Part of a small language model's weights.
Size: 8 layers, width 384, 3 heads of 128, MLP 512 SwiGLU, vocabulary 2421, 11.3M parameters.
Architecture: RMSNorm before each block, rotary positions, untied embeddings.
Each number is 500 + 25 x the weight over its row's rms, rounded and kept within 0 to 999. Layers, rows and columns count from 0. Numbers have three digits each. The size before them is the row's rms in percent of the matrix's.

# gate: layer 2 MLP gate, 512x384, rms 0.17, rows 163-197, columns 256-383
# up: layer 2 MLP up, 512x384, rms 0.175, rows 163-197, columns 256-383
# down: layer 2 MLP down (transposed), 512x384, rms 0.161, rows 163-197, columns 256-383
gate163 100:517500477505527454501480474463533495551532500482503494501513508453498493527514548524511502458472562437525528505525472501488493501510508496506490509504521527502489524476476502492483502519508494492483525510495499523550522451557539452492509500495474433527484521536504500488469487485504529456523492483486442522517503471557520481521509502528518478473525489510496475468478469501533505515466
up163 104:469501523514451539514505500476496499481484486476545518514514490476492503444497478513479499514526481535528501478503518457502484501504480506508518493510488516497506509474444463488547495505480471544511522505463511563534503456479500475492517500491533483469505511534485514502490499511491483448490485501511438483524530497501517503470492518522524515522507503489474499509528541500504441483496
down163 101:456515542507534488520551457509476500514523495498498509508511510483462495515476496498513486541518463544546480487490463459503466519486504488531490529497476484512499513519500507490525517483499502481520473527543478490509480494466526470534528483489477503521502532510563512498523513469477511519485523504549496519501482497502525528534458513499481556541524500481463532509478459467493470498576
gate164 195:481516523503502502487537491503485488517457509522506439509497517541501458439516524485523471505486493524527497512498513529479509495520494506475472502496473497514494568494463508535473549464497457527487517521546505469510485516526512525482534452494482488465596462486486503543515505456525496473514487490497473510484503504534531512553464487480556487503534518522521479502487493512468523451500
up164 241:529458484510502502526463501488469487495493513464482550532503462495510537520486484505471537467521524481495534497489510483505482509499546498513521465462523495526494452523498455472518512528511534451537501507482521513488478513514520447489482533501515500511412512512533451500472473523486503492506536555514508489508502497484497458501525501503485483509461499507475506471505479500476457531487
down164 096:535461516495508513496515512502485496473483522445509496496508516503500536485495500505488521511527510499489552513486488464493479517496497485482485502468528509521511460522485447479523542488500505512512509506490494529494487511517522452465497517519507495514459498496532526507490482504470483476487507526509492497515482506499535495500505510498501526508486526516475516490525467513491497522493
gate165 100:456504509546485458528489517547498492513517506521483482489528501492534494511485501518476462472524518511491516499506513500452532514510484482470499480456514516502491494526524517490479521478489527485497528516497493494462499471491478550502519483510508503486498517510522510496498491445494492502499499489455535534505554544518495487506466476483519458463479491508516450475500530524522476550484
up165 096:456514546506447485512532498492523507476490500493513450514537541434454539480470526508502463524515532479491531505528467515503527502495488498479519469503494485452540520485472493501540489477507527535475513491519495459530494460515495512464476539516486546488507474533531479529502490518482512479502514502536522514547520504489516488480460487499497513522498465513526517474519491482493474496508
down165 102:503491495499487502448501511469505509482508471487527492536485517516488501497522532506428567524436455475481478504525517466483509526512489520492513508449466468485492538486496462498514497523511537503481504536531466528529486501531454429494495508541559506461503470495492495472514431500524486530511533504488520499530526494521518509505518535489536499513494498557531473510499493518555536521498
gate166 090:480454534477504544487484493477522508528534517493476470475463516515510482530494502487524534496539481499495507510486537518522530522486507523502528526497476520487564495477498464534487489501526452471469553505492490519518458486527504522526463517467526512493515522547524537478472398502487510530459485511466529441505497491473442518498544504526506473536501473499502495500468487500524454463495
up166 096:482506513491558506509524478533552520518477495479517534550476520466493501495520481508509515483475459484518561498511508532564479470502495491537529516530523529546520491500519533503463515535528516493506517494522530528531485513493490499513486522509490470498486530517480484532507498530537491482503494464488447503523474504492498521500483469462482535465506493522479528489463464480488528490501
down166 097:489528503498500485492522532539485481458501491556487545519491536513478516549522503501537492523520502495485516495512474465509508497491511482500452530529539490482474503509447492473519501466458484519503459520476521467527510456466489484475471493513508521465527488466526476492483524540493518482522504493433495504449498525513491444491432508470474496510550550525496473561529516459436490513482
gate167 096:534509459510519508492501518480482525488512489509496531450455492475458494554472501462500469491485486450538484527529451512486489525509554496465482513520481515559509509499514473484488481496456547492538470484533515517486531545521509480530510507496506506492515518462504474460477487528478495512440504527524502486471563482484531532486522481492471551517522484486508502488506526559502497494483
up167 097:485472513483553459528477475479450449478479488480470503496513461521474478511501478436504524514507475534511512506467511515563494531505456538525476534486482482522456497444538470471466481527501494486465492483501500535514500516511467514495531539493525528489496545506483493525507498452524493507487493487496500486508456509482487512492513486481538469519504532504492486511529477455477509509494
down167 102:471516501522472479482488490518509502504485501504486518543488523463493498496506482479519498520562539484488498474479485512482481489515491516543481501483524499505489496518502516498488493460437508512530514521528523492492519486476482481518497497517536468518471443562481537521516459477500503557481545507491511498538481486505485486504445501495467475522513510468477525522532477557481495535484
gate168 104:531516492463465489502472477484485552505483507496517495485518497522531448509469507544496527563476482542488525525490533528521559523517485504522498458514494457452507465498544544473510499463499484536477490465498501472457507517517484518476457485511527516448487481537504483535507485543520505524516439446513498469511448530491455485492534480503481497489506502506510566454491544474466487511522
up168 101:512513514482519512475489460493486482501487515510466474480431526527492504503507509475507488498520530500555453563461488493498508473483479487522460479563503484499475507494493477516483533502529468528450533509529509513515510494480501496480501454516481489490499523506527507541487480486524529512530521552492516510504460516481546466489491499494519477471510488489500511489502516533482515516521
down168 102:484506545473458510518488504493520502511491487494514493464508493477505478530522503456500486496541498459537483537467525507500535495492471468463481470479492509526486501526549460536523502551528473485509543482550541524470511480506498460457463503551480436544523505524516450484503506463536505483491534482491469473462501526476500494515531507486519512494480467475512501505513484546504493512515
gate169 101:500534489514494436465448479508489527461509537451486519517528495481525522549508517510529470525507509500512470497477537504493508473507502442491511497483498487464566537487499514507485492501507512483532506471511539544516567478510520516495540497534455518503500496460486490457479446509522553504513530537531493526493456478538488528500556507471504502520545492459535508496507490505532481521511
up169 102:499488502502491455499491493517513485508463511494517520506499510487544496486509529461507564490489545443458480518482464502475533509517479502523522501481558518478541488491485485497516535462459503483453479495496507537556490516506510516513533506483537551496540485518494489458478478489418479489558532480519473504484490496498464521478510509501536475511510475525539512528544521530487499513476
down169 102:534488486490446459511510527525446484487493541571504518496494507527480521520511520542502491499489529519526519495528486467479535518475491502552474507471539503478509510552459496493480501483478477478549503493506492492490474483534516451518536501509542509484555503493485460541457488544514517475496537434451482470555497521502533512467518520520516518551524491474496488484513503477521495470508
gate170 108:493465507519493521514503487513471497488511511467482503510466498491519493526493493509511471493551504481479511491536499504477517534501510465516493485481535455492494509483505530521488504500517468516502459527543506458478458526500521500540512490546511536472488525503511489486470483515505546511516522454466501507538499497512507457496513483531503482457487489460486503510481525466549524506483
up170 098:491510533484497491530499470485500510495510507470480495496504507476498438486530493469544462525513493494485504483485483485490452491473463464512501537498519529493567551470516495492505453487486474459488475523532493492483494510484517499503453527509465461537514516497522510497509476544506517531462532500511494498487456491514494517463507503500522482479506489515452483471512506490472530447515
down170 102:470520523514502496510501497510513488505471519554482484485443477498521493508506528461483469496527555508498500493500478459515509529455512487501497525521484537511522544527503492525466486487465543483519507459530495524501497476515503568506495500487479529524478493533517463476475481497560491513554439482524504546481489472518483453528511487463458528493493473498496455499515465478497456517526
gate171 108:548480494530489481500484506499497497508495494518509512486480502485525483483530549507497523483495505468443535518549504515490499505507493518541490490480473534512465480549478537517521470516534515521525494519526525516510546448484535527495493474511526478501491509527464468515499484470471528522497542523500508487482534496555521471521468481513501494493503514528490531511460518475528438496484
up171 103:510516462483541475490493549505478495518507515485538443482504493462526453520507478524501508495527517524494474481479495488483537475478443496505520494514473526528521476532507495553460507511501462477473456508485504504479471480490498512501514508519534526503496461509503469483457491565513480496489495522498442529511519542515552498468545521480497469496469485491526479487528507535462524531487
down171 099:482483544487472522511503493470575530512491467463536503505494490541506546508507418503491510497439451535561497478475542477506520471510512511535484506474510514523492513502506524491476481497522514503474490512529511488485498509515518508534522526483525482476470543500496469493483492487484512494491514530535494477502532502461501495505518529486538477534464484522493534488508474497555528523458
gate172 103:477510474488473508497521508486444484463489535550554509520497509512520498458530518467496508483449504498496486478492451502531490548477500533532511482483507500464529445504519481482493515496500475488554488469497515511509504493545507517501466456507499462449509478504516507521493532517484495548513489504503503504484478480502500533508496452538519510506523496487522511527538526504516504527450
up172 103:463515538482491484482512474489498534511509507487498511489499449558503480532503471453572474546516547452523445518488527481499503448520459502494501498532542486509488520514492503519502501445513497488522539489498521501469489506472469499523517516529458532544533497487492482514529495500473495498468474496500461484511534513508478513496507506481467505537518491504458505596531462498501517529552
down172 096:503444495481530495519499487482478500512476510503465497518472489523496502483518470537463533493476519534523510527501531507527508551492493465502522506514442487488542513517525445472498466496483477509465484501467505505498474452541526479501529495483488486454480508475482478508534475527500516525500498485461525480528488523488461490481500487507497465487546497529479520498540529522514518488466
gate173 097:493497467551502504560486502478503495475474475480499480506490482483522484524539493491484464452518495474452435489471465527459521474564493527491481492502538538480514484541498534526513504530532509523489536507528526516501500499538506519490490538516487460496477509546519505520546508504496533530482489462516486490504530510508479503543525540506525489486498488503471498457481488536476498503487
up173 103:505498493510544469546454512513496502512466499461487520436470516482517485503564510496487507553513493495497465493484523461504479503496517503488468542459495452475503487526483470518517527504490466523486481516508504519499539505446481509507472548536479496491525536553487516493510508495524526530471476511469480519485487487498496528497481520490480510504517457508497510497528516502500502497507
down173 106:478475536486512523513511470454519496494522529556490517528464485503519490540520497528474521498474523541465451536509476445470518535457489495487499512508499518517505528496477497474517487509544523469491516489470516520511543451485529531545466489509457452442529462544495500527503506483453528486498499517468481501454474479525534502493457507515473485518499473532509475509489539452464453487502
gate174 096:452476518488480503523524525508519521438544540513468475504498474462475488475479464502483527489462520509512492526567480476490526507491502490493490527559459533521450494507456492523529531515492525505490495501451523523505472485499498520484549529538488492487499543479519541539490507455536544482460491493505528506523487488522496472499482559505508498508482495502500505480507498512534492496477
up174 099:489496540521527484507470480474512495524482517509519530536539486496479522478473517471468474517537476515528468495529519523526453493525486499500514564526524472483512502516503504457484526478497509483523485459520523511500481507466504503523476447487515506509497478507472551500487540516524516527550483484536527511477474481436520478518502520504455502492510549483489490465516462430500516495445
down174 102:508489479480456528473469511483484524553504489522519524520543502499500489488501510510490489533468430521477500500537497499485504480515512445537489517475488479532517511540533540523505512512487535528547518479509516518487503506484473469547502506477495517503521517547455500469504546526505481518498500498508540489495494532478507522533490485487500490484487502503515513483510532448501535497519
gate175 106:481502460458455470475519484496476523527477515471508518544501529504475450508529472507484495480500501498488497535516492499492499499530503514504470476487440466527483532488464498488484537507478522505460513493491510515494460517534489509515510530529521500458497527496498527530459464438479494482490488500533463478525536512504479527513513465536519521509536500501459499483538500488485515484489
up175 102:546511468521493471504482493501497520557496461490542514469472546467444520499477515441486459468476484490490487523529523495499500506538493473480520536533469507508469463467522527488504514505510475513510505505557512494458531499523515552505501503490541460490477468505470480511508496493469515492517437527518489487558528483481458527491484464542532492488508537528457512487524486448475512552464
down175 098:517534492457509492442525512456465462470513462487510510497452479498503515519505519476506480472482494516532512510540508554493495453478497513469471541493480510540536499503472454484519453434544493503497510498470543502491494518489484527529544496502512519502492480505510524514491497494457503506503510464511475539492459519502496506480467488485482491515464536523476488496541476545515504502489
gate176 099:499514519490489536565524518504532533525487498501506485526448486507477538472466484529505477509511561511466504471469562524492463496520482513519543534458499475513506508526555502521496524493523493523526496500496523494539497471509522479478526476472499496487474462504493496529490489487488513465518498509509464523498460459480551522507533516500497490531505474520514456555535498481484537574557
up176 100:506512465512520512514535535479561496485489493460481559515507511492487505489469510493479484501500533490567466493523512480512514514492458552474519500527481500473497534507483486448533487501472487447509515467537500479520528484482508471484463499465479523527488448502489512515465475518497501461544517497527486526501510513484504513523496520501524566463521532543455508514461487513484499468479
down176 105:521476445480516473491471484445543556479435478531527481535465515505479512531494582494506497479467462533555454515520474465483546464543480493509509470478486528516522487474441547509507477484517524489464480527540517479526492485495521507517459521488523474546489505450492504527490563518552497480534498507492485503489544511493506532532492552497500511482512511526462480552517493470492479476503
gate177 118:510469493521496469495481520473495523519494467533495468545486478482548510470498551517457470460466495475485491525517498502493520472439456535493502536462469488530499516491478517537519542484530496463474503544532508497501513507550485507504527499479529522499466463539486519517539552531550523559502524484519498528552530526527555484492432500492511509497502446519491509458507509498504472507467
up177 115:475472523457511509529531476495504473527495509498517479512473499510498488525495455449524498450509487495539475519509596505475505500514490496507476519515515493468471498493506483464488508498524503524491536486469508505513479528478511476512494510515523505552533499462499472490492461512510506464504463505517493474471479499493486549492553477465495465516500514500534487505478480483515486497523
down177 089:530520503501521490520519476521494507496520498507483491480500511553542491480519546522509542491535505503530506486521500506497530509499490489467468513507485475479531453559491508506510473429473502553507551485475541480463544547503489512486460500472501496523512448522503503498478516501510467513517470486485466521526511498495493517487535517484466502535524506534510492549499561515499469494515
gate178 104:492491492474473517488505471517494512514461504503486485493489509527453556505484522521476481480504483506529469494505470531490564540506465523471514499520466489521497491548534508478507501518487491498538511486456532497499466504504512465501484497473455523524509471490496470518523498491535503479524492574495474496509494559577526530461488524440488493531512515495562502533577526511529573515460
up178 104:507460514483543502499488469510545479481504490482464472513511491534506494511461503506552440504504455517463511483564507515493491544510517483550508530473502513516508486494526488511492502486518492511501508448494486557474484506499518456548529490497480494539516484528489535490505523488554526497448501507497514481495510465460478508521469550498476541474468485528499502505501493486494483518529
down178 105:489460529488484508472498496516501419494519531483465477456487483523526513513515450511489549430473479489495510491471478502500525522469519494517480512456507482494511486552441492479543533558481480493472517483462520521500525515474490499529540484513515500555507473489530495534490496530506500520501521473531531502501458492503472522545529501509508486480489509506503528505494515485510493485490
gate179 096:521499490481485469537502472482483541484495451463527478446426482496500497494509526484567525503524523500500491557486504442508552510511551503528492498510482511534513501525485506509498497498486452523499484524519449495503488492461538503521495533450511532497493519490490524447440472521485507500544533527521520494542462515516451460489481466521540470473525525549512504514475490518540490494494
up179 098:497483500545476514471507484503514474488503495542530511510514520520512529499500480514480491523540491465500484469483529478523459483485509472509514479513499505506503466493555478481533474509495544487530482519539494469483542499445512484460537494502499509525498520495540472490514513472498562468503499529500526430490492456482527469506476496553481541491515524482497550511492482460486486482529
down179 105:464489492493454497545518488488524527498501474510510457552482484503502513495517496533469520513522521505509518457469474526491514493475432551504528532539490553504520521531443502515455495492497506505516459505501476511490516549541515485500475479545516496500505490531524489514538512547522484480526478525539496545501461575491469484497488512520467526487490505503553480480499466514472505521515
gate180 100:483550555493506489468488506448533512504543528506507508472550481465503489494527485513508474516473493505524485532513514482494482518479519516468498511492508467507500494490518492533503484536528508528484524507481497515459443489509541482498483478482532523515483498521458526483535505460487477497499502534520575511503499490465516528520482511551481493507519491567529500453440483515528461489481
up180 098:514497488499504525475508538529499499499503470468489490550521460497450528513518516486560500499495496510441485451513508519486484504529482494522497497476481482499476494491494497506507477507489483498502501475513475469496494477538469483512535525494475467519498529477594537446523473532492525532480474535506513477485531512488473512482471537540538472461505498458502515541532444520475585499497
down180 102:516514473503521491520494495484497530537520492519513498514522467456516519504463478520531485528493488481493486450472462470484473478530522470498474533471465521507513488505499527541503518469494530538497524487476458477475507492535480492519493442495528487501522558536524473486464489509510509468500492493485479504505545490465507534507506537449476490501494516529471495496467418484483530472532
gate181 098:469542485495534482452478508491510517503488519485531472497508453505467491528489523520486542487486471451543481514483536529506494468565491502519526496509488465507488511470477496519495510509503483495525520508546504504484507534468479508492533527474562498504537538512530490487523465508512484518490518475488487542484507486401499508544497498545539485494497469499482486476505478469529479488521
up181 100:496538467520533466483492525493526523481499496493503489474523482521485515498487518516492534474490516486488514550481553504489494492505486535481480489501523529484531519474494480550501495486553482481525514525526509482547514509517498494500490518495477486501491464502529495436528488544477509450545494509485527517516473525462501520556499524531528474460474484514508452509493586451499500504551
down181 103:472499505542494531496484491537510528501547516566504545486472530496523485519532493522475511472516478474563508528482490486520458534477513539518499473492494523514537510489508482523518512561520493507490503521513498511498499480498477510476516513555518515499527454481504498483500472523498495452470537483466497495538490486449461500499498522493506498510519509521510494495558525510471479480498
gate182 101:473506494520520466499476493510463529456519510534479490440533474488534504477464512502522482521491528421459494494512497508503527507474438492461484505493486495489500540508481504507494535510552506542478496482493514486499517511479474511476504470501518509555493488489555513524504470498484465474519480508498508492466443537526518472497498532477525484495494552503540523493521504513490467507492
up182 095:463503510510492512508533492500447495550508496513477501468523496478474491518490450498510527502471553513517545490544499505515503552488544519508535488501494509509527502470472484497507502519536464518446502488477513433439514461511525535516493495485517496487511522510492471516505479552499515492508489534516517468465513518518499500462473512441441504501483472499491505525534522506508494479544
down182 100:505521522494477485463526506484508480517494509487490463500474496513495513509476487521506493518506519522484492495552490476468470516506447529492502473510487491527477502481494525471520523515480444479501479527462523519479513498509531480552509507477489497496520479472509458493524517507469507490510542522526478474512478489548502484492470546501539500546469496500442549507541494460527485490558
gate183 098:481515491531513541487489458437494533520508492498523467514470538495449526469513497534462477502509471500495478518495485480493520483501503523515453497448486484506491463458477520487524487535493513529533507498509475529478479490487543484536531529507511491507508500487540473530501533561510495501481514502488453501498500468537502472482489561502537497523499523489461567514523505490467501493486
up183 100:526561528463485517481488526479490563505518504527543526475476471513490529468503542434544512501492509507464491458468490473509529525527521467473512511532516533485467504501484554526495533516536488512488485528519507493470507520496528491519543513481491507514502500523486460483530541473510533488546488486539501490479501507454488536501504522537487498496480512500517501480492466546478478485502
down183 097:558516511502497480447509482473529527521494511521462501491496524556441464505555478482499524489484487491516466517441553489511493490489538462508502507540466522482492486491510489477499526483468488483470521489509491517503521486490443528453475496501507495492521456513489529539514491465488499504488522448485515523499487522496528496494542516518487511465551523525489474539516545528492474514527
gate184 102:489485478559476483508501492465486490450504481478471462496455553478503508548521567489499548552522499539484482503516505481505527482539470520476484529479498459527473477487493462509502481490526513534527480520491475510512520480532496505526494511497531517496522517464494503490514483491434499527539453527522492483524535502533495498482519543525528512488523496488527521444538520550443488494478
up184 106:525475494505450533496520483442524466514491513525455502449501495455520494487508502509498522448512534481508534509476514453522552501479498525519476558540452547496494511501504512483480446510483466525514527488512512519460484469493492482552549497506515537502527460554523505476486495507495526530483475483470503507529505509506526514492497530488510469438521492525536491502535487523484502492494
down184 105:522557507515482539481506457464501525481528529454541490467510503455502492472527498487486494445484468505514459529468501513458530512479526521531489489543468528518503494497466523473463452452513482547472473485504496530513498443514501491528483487477529484510507465511553506520463538496490479505474532489512469483483474509507513442489459527448535509498540464476517463490517500460507499510494
gate185 092:551469475511518465520520521550537518478505470522489454480468507531488475511444504496502537504489501531441490543473480524494445520543533463506508523525503537511501473460502527493482491549501480496526502514465519503491520516495533498515463495506484501496527525544492507529535484474534552514474484481506526518446516491481480515486458551542511512512476443445481509510517506467491529508499
up185 096:465511484473492503532509492456531518470484502480480459547519507475488541526530486501473505461499478492525495521519489510507513513533489473497508538514502486470529493481529524507522527532502491502523455507482463469481512482497548498487491515513509538507526494507473489515487488499483480495460489491509577516463489493517513487507469490471455494490533543502500476513488463531513506533564
down185 103:466468501516527586467476502550485443508474515480492463526501496477486505526497507520547515487507535461513464485503489545505439447493493513480483507482525487482503474465495448504508504524543454516475520488495489505487505494509474528515507491481496479527487504529495479521530478514517493496492503491545540459465484547475511481519523522564490498505485432525489518479471518514485481498505
gate186 093:504502499527526512495507524523477502527478480526517518438495474511500481520536457491515513458513482525476501551476518555468544450513538524501508479521461513494484535490510488492539521536487504529500449490526510536456501481558501526467533503523460473502537433528491496498499474465472516506529464474491487489481488527490492503486539534498486514552516534482490499462464537481500467527514
up186 098:491446477497474472503463505496520483460477496515473492481445540471510530517527510534510491524512511529485500505503518508463466495467541514503515507478459546483503551476527478503512487464447490497496449438506505502522517499480490424506524510468502492468481447506495520480550512519492500518527492501510487512470487511518506498486529485508529470468510468534476486492492519511501487513497
down186 100:511490508490402476495525517466515457499511533483475539506455530510464516506539477517539524542518461516467533526496517492533501492495504516479503469441477498538495495538477475481488496523478544511549521520471504533551516516536523495521524494466471469526472519455474497444492515464486480487470520489508519552499517471493536511502497510524510479503496462526480503532528468532542508513495
gate187 109:510509486530495475519506477473450459492476478523502506480448498485469498483481535530511473497495511482529473549473462494465535464504509493498464514537529509494477503490460523472495476537507531471464507496519510513518541499501507495501512498524498481522506558524494506482441509503494512495514477531526530486484495458530491507500478553504523497484511500496519493465524546488500482521505
up187 101:514459495475501499547474527479491513503506500509521563500525484492515525471453466509534487514466523485509496482509481531547487499508494522537533495506482477504521502497488521472432465444456523500456511501508514511467502508515503521516514530519468454469459499479477457484462531474513489545482547496493522510528468498513514463500478509498495494514546510521514499509491496534482507497494
down187 099:506480493542498478492491479480510515504478478512527483486540493516476516503498545523486512528453492485500520494532493499467453492498532537463504460486515550492491538481518512548542468530487558480472502556500494478527474508502506504476465477475525528465493475498481568457482485468517544515493511515485485509462523491500519503540517515488500522468539473489522525542501482512529475508490
gate188 095:518481506503459535497488500506505514508495525514499443480488477487479479504504505508477542486484532488517515465471474520495491475507523514494547479479486444497488454480526501507494468534515512509510502530471467506474523529476533491538518538513519501526484480472487493501521525512542533551507522498493483505453524439505478500515466461494501473519510488508491491517504519473482527489497
up188 099:554497490497504487508482494491551487499511496527548471479502490527528486543498515487486512458530587509449504512472466487497498494525492523530480460515489509524506485524520531481528509481501496479546507475522507518457501443531525532482478522494530510458490470537514531508511479447528497491533522524517521521496530475517494539500480464501486518539470506464459500547503497542523511491466
down188 102:505491465502521472497501461495482546506521509532502440510510523508518488508482491486499510470520500488477558509456508472463459522538505461510494489525537503525489486504532529478513537502471504484545470475511506489481500489436516504525442509527506527486498499514516478472528471457534527486512495513534467529521485475481483496488478480492520504472472491491496522471486523501511459537473
gate189 101:471482492494478502508512506487468540513486485479481462451461473517507531515513496463553501504456473507504493526487492518501473496494489464499555554497534509513489511515482440537510487467493522497520460484501517545480503506456509485502500508494467510510514506489575490454480504505538498505538518508521489525463523482506530510486527535505514524498518517443489543488500506531507519484456
up189 096:493479520543466524492489474490523527531491485516483559529487473491531459499495510485504492520480492529533481515460467509463510500504491463516525528474494526473539515516520536491482472520543524480503535493514530479486529515448492538459474537521479476477496490495491515470489467511511477521471487541513553460510485482492511491521451487476490469514495448547546477535524510483520486459524
down189 102:458479499489465501491502497452500511509493521518476494510495510518497469425553538542541522483490502474472467544542517519483553506483499496496515509470508489513499520546502504519554519542489474487505516533497495463495516515505504518483433509496495498483507478498492496463540537480510455513522467497479517477496485530507490522515491475517489531512502541484569495486471527529520461483552
gate190 097:517505538484518499524481471521537525521485543505483557517491532527530468545496484485517515504552464493480510527483545492482516541490525509538521493497451490463485518556468510509513499484495538505523459441510482517474472478494507511488524490484480486518487504526525523497515465504480506490509569515491490464491483514491501554497522494471540523508552512481464513509522511490509539463533
up190 098:484517519472507477487473494512535491480483532511502493507477504492537521494451501498491482503533505534506463499511473498496560509493491463539523482532474517504474509493497495528527482506489519575551463515507491472492479505477514532499495507553499425501501423486495513503491512481469528505462541517545509532482522458490498516525467508534482464520492522486497465532504538466496455498513
down190 099:508525503514520458527498509515496490505493510538509506515516536481505470475531512565467497498532501511472505509471472496525567527506431493480516534474495540493499514480458467512514526503465493508476481486479499458474486491477542529464530456493495502526458554512517474521548521518529504514497513496521524471494509504477559499502476494517477481491512516522515493498484499528470447525528
gate191 100:507513466470521492517480488513504518504496531526501501470500459473478476463535489519527498470492481511509507456537538499499491444542534429517523467495489477495546532514490536504471497500506476496473502480496512501494448503497477545459480498496557458488492517468494498489495552515500473529531499526473497486477482484521519488554488493529523465487521539489535469530506483498504467483479
up191 097:491463514470518522486530515516476459498507491481544515520484500507489489479500489494437497496513562525503545481506468533512543472520560498544516525471498514472511501525488503530511475477497473504470507486511491497503494485484518477486466476495524518485498497505500533503492469460512506507525488483489475497532461541480518485522530536503501484486479532530511499480547509488515539511488
down191 100:509482458506488559459491499532493536532508497494513497487536549499547512509497524521494502477530472513551512496471495482467474527492514537488459467513490487502499490449535469490533510542520483504480502482486504493491513495475509511475507526419496514507499533497497539501516493540487516534518513509471504512509502518488524504483473528461480514525412536537473493520518512517494475520521
gate192 104:541513550494477499525471479481491509517523503492486494527505562530469506514501520496499558487536470442493461516523477529487505515522474459491481482510505471506517502535491521469484541555531521493497543490524506537471496497480508519527551545487493520506464503516498519510458487529489507514531482453448466485482515453546506516515497477495491488541501540508517464490498535478522553511475
up192 102:476512506475531507509502513485539491550457473484486473480473424540466486554461463544500475500509455490483527493449529452459508474516479483485506499498496470515512532551503471529479520504516492473509491525501477504533506517507508539517499473525474465510493521484493476526472517462465553493496463528459510503528520470471470496525503523515451554532530509529457498538494504484536520523523
down192 107:488494543486520479535494512509496506459532503499504462484532481512509470532535508456477505481528507457523549520470503477485498472505503522477499527533506525516513565531468487545558459500537468499493485500518509514516521501483509499526539530514528521506543521492446500515463481483477504513481514546516513492497516457527488473496521486509526528558532472492446468470501522493486484499487
gate193 101:540478511489505496465506515543491462554477509464482459491500492462468517527494529510482484464509463457529526486480483517452479517498504549494489452534484476464483487521507485531489469513513485535486468500506533500517466536504505535498529535530514491481507495481531477474466527513527520518503510502493451549487496507501526481513508505466457489507508497471526470496466492527499469499530
up193 098:519478523518504536541483480526512502512477509482551469504499537517533509503509493477456475446497512525470498486487481496507511533538483521560472503499464507514486463549476499495527513488539548503465493485490502495523512530516503508536508498478486471473507510479482532503464494513487484483493511490479488523541543497478503463528479507528497459484476517521484505549519468507473515512476
down193 100:482468523517512500490505491491481486541516480532525433444523481533499455522487523464460467543495496515479494458490485472495465500466502510495461471536485562529500521550533518511518532475460483527506542510482502477480465529471504537530498496474445519496523493453511525508498523486501494489491492490540474508479520508550506504529498521480483483457478533477546515521564471536536466485490
gate194 099:495463494518513510516462491552500474497469558514481500500529494495537526483499490500478503502509560516499478503532496506504473533504491458452483488463481515505498504470481523516475487497549510498549477510515517475454509491495550480479484513521503496510528521536496516515529553464447487502462527516488491512495506494539473536483485481525485529444472477481549504464482538549512517497510
up194 101:453519474429487471522493493492485556517484490566481480517490501518523474532490512484468518467502491539447533532501539509543524497530519461508466529500534503523496534505510490491472485561495563506459458451457505522511470504491504480501521497487468526523484497445464491509461515473479516502540515528517506533500549505506491513491469489496505536537476542497511481501491483532514459465450
down194 102:460506516465491502492498539532530500475478487487516520525510501469489482485491518485488444470458482501485491494512490504518436533517496476488513453536531506533530494506500485495512525495503513488486548487472518475541492529489504513515531465472500491528505509474489482509466534529486469515517518490498438468511465540461518467491496494537488479534484507504523507529470514546502465452479
gate195 095:484483483532509496523534503454481499522507485531481483533527495513510517500475494508529462466491455464550495525531498523477523507538461497519490549497467493513485520434494489506553471525501491449495514527498471515490505505497503525520467518530514506546556496480473506506493482531468526537505493491483486492490490467460439519451453530528555500457535489546501496478462449486496474501499
up195 105:521533517546485512473521496528506492550488506493530489497498504487527524495482513502508497506503536514479517474473469520507503537488487498536513483489504500497478485524492529480486475495501526521492485554529536520452543466529481510461497489481494474480470495501507489473463474524480450510499486467489470520484494507511490476547465520476477472516503498468454483519485492544510515492484
down195 106:520459486504519521493504490510466519514487473522480483441481458538537474544485508510511500495458476513513474456531509525503499526507516519483541484493519502515500538501497514521516473508484451532486524525474486498514503475529500512414517536490510507471514485492539526446576494459504480480514506534497495524508465499516516500511518466460516506536502506460515451484477508550479518535472
gate196 101:505539529514501490467485520448542519458473515473499497474495539507504460534494485499515462476494543521471506524494473529487477523484493519514514479470550486472514487524479534481515493509484509476507506519494544499521518500486495514469539494492472540521532479485464519488501474477529521490527501514490524513494501493499462509503457504466493504464498490468519495496469500554497464499532
up196 098:534498473469492496511464486509491487500467508503526490506534515520541493507500474510514505472511522520500523471499474438496504532495507469486509496467559470477566483498467479478508474545429487457492538456557495523484529541494506532543523451426481490494482506519482510502484482476562547504504506528487490514508508471504501493490513499507511506511517495559505486502541510514505495462526
down196 100:517532538502509538518511548494501487507517531473478541538500485539567570508536462508458519467492553531508533484489522519526528501500541462483517525498452474546486541495509473450487484484502504516524495510484513516510479483519474561504483502498480506461538480517486506512458490472484503514484531506509498446477469489468488534514524490513474498536493525485509501501466497480508525532523
gate197 102:514531517484469501501471540465528526518459497491489482501506484503529517491547519498488488513508490517459530482541499470496512463481542467503526501507498495491534483509488464481507500452495447510486475520487507486513485530444517483524506501526509473481482524504498561483486512513526525507455522543466466488499460509524517500526547509512505512436482502503482522473485509544536490499555
up197 104:480536497545500546473498508493476507506559504476488500506483506485492470468518492522550483492523505524470525470557491524517472495488480516496503509516479469524484489444469491486489471494532434488503503550517516466471483522480510499516494481504527524499493533479508498506531513491493516496485512497514489492542516533466519494533486539474528537475500472491474517587534487476502465546518
down197 098:475522468504537480530462490496501506500457491528548483519524474532464454556509480475495475505511487448466528507512474552482469489470548479498470444492466541514472459500492510515475495488535487495485505501522480521500503538501521492514475522491509468500540477519498493451535502487493558508428471526520474520525440498543505475519474539517532515512521488486491500493474529508525555491467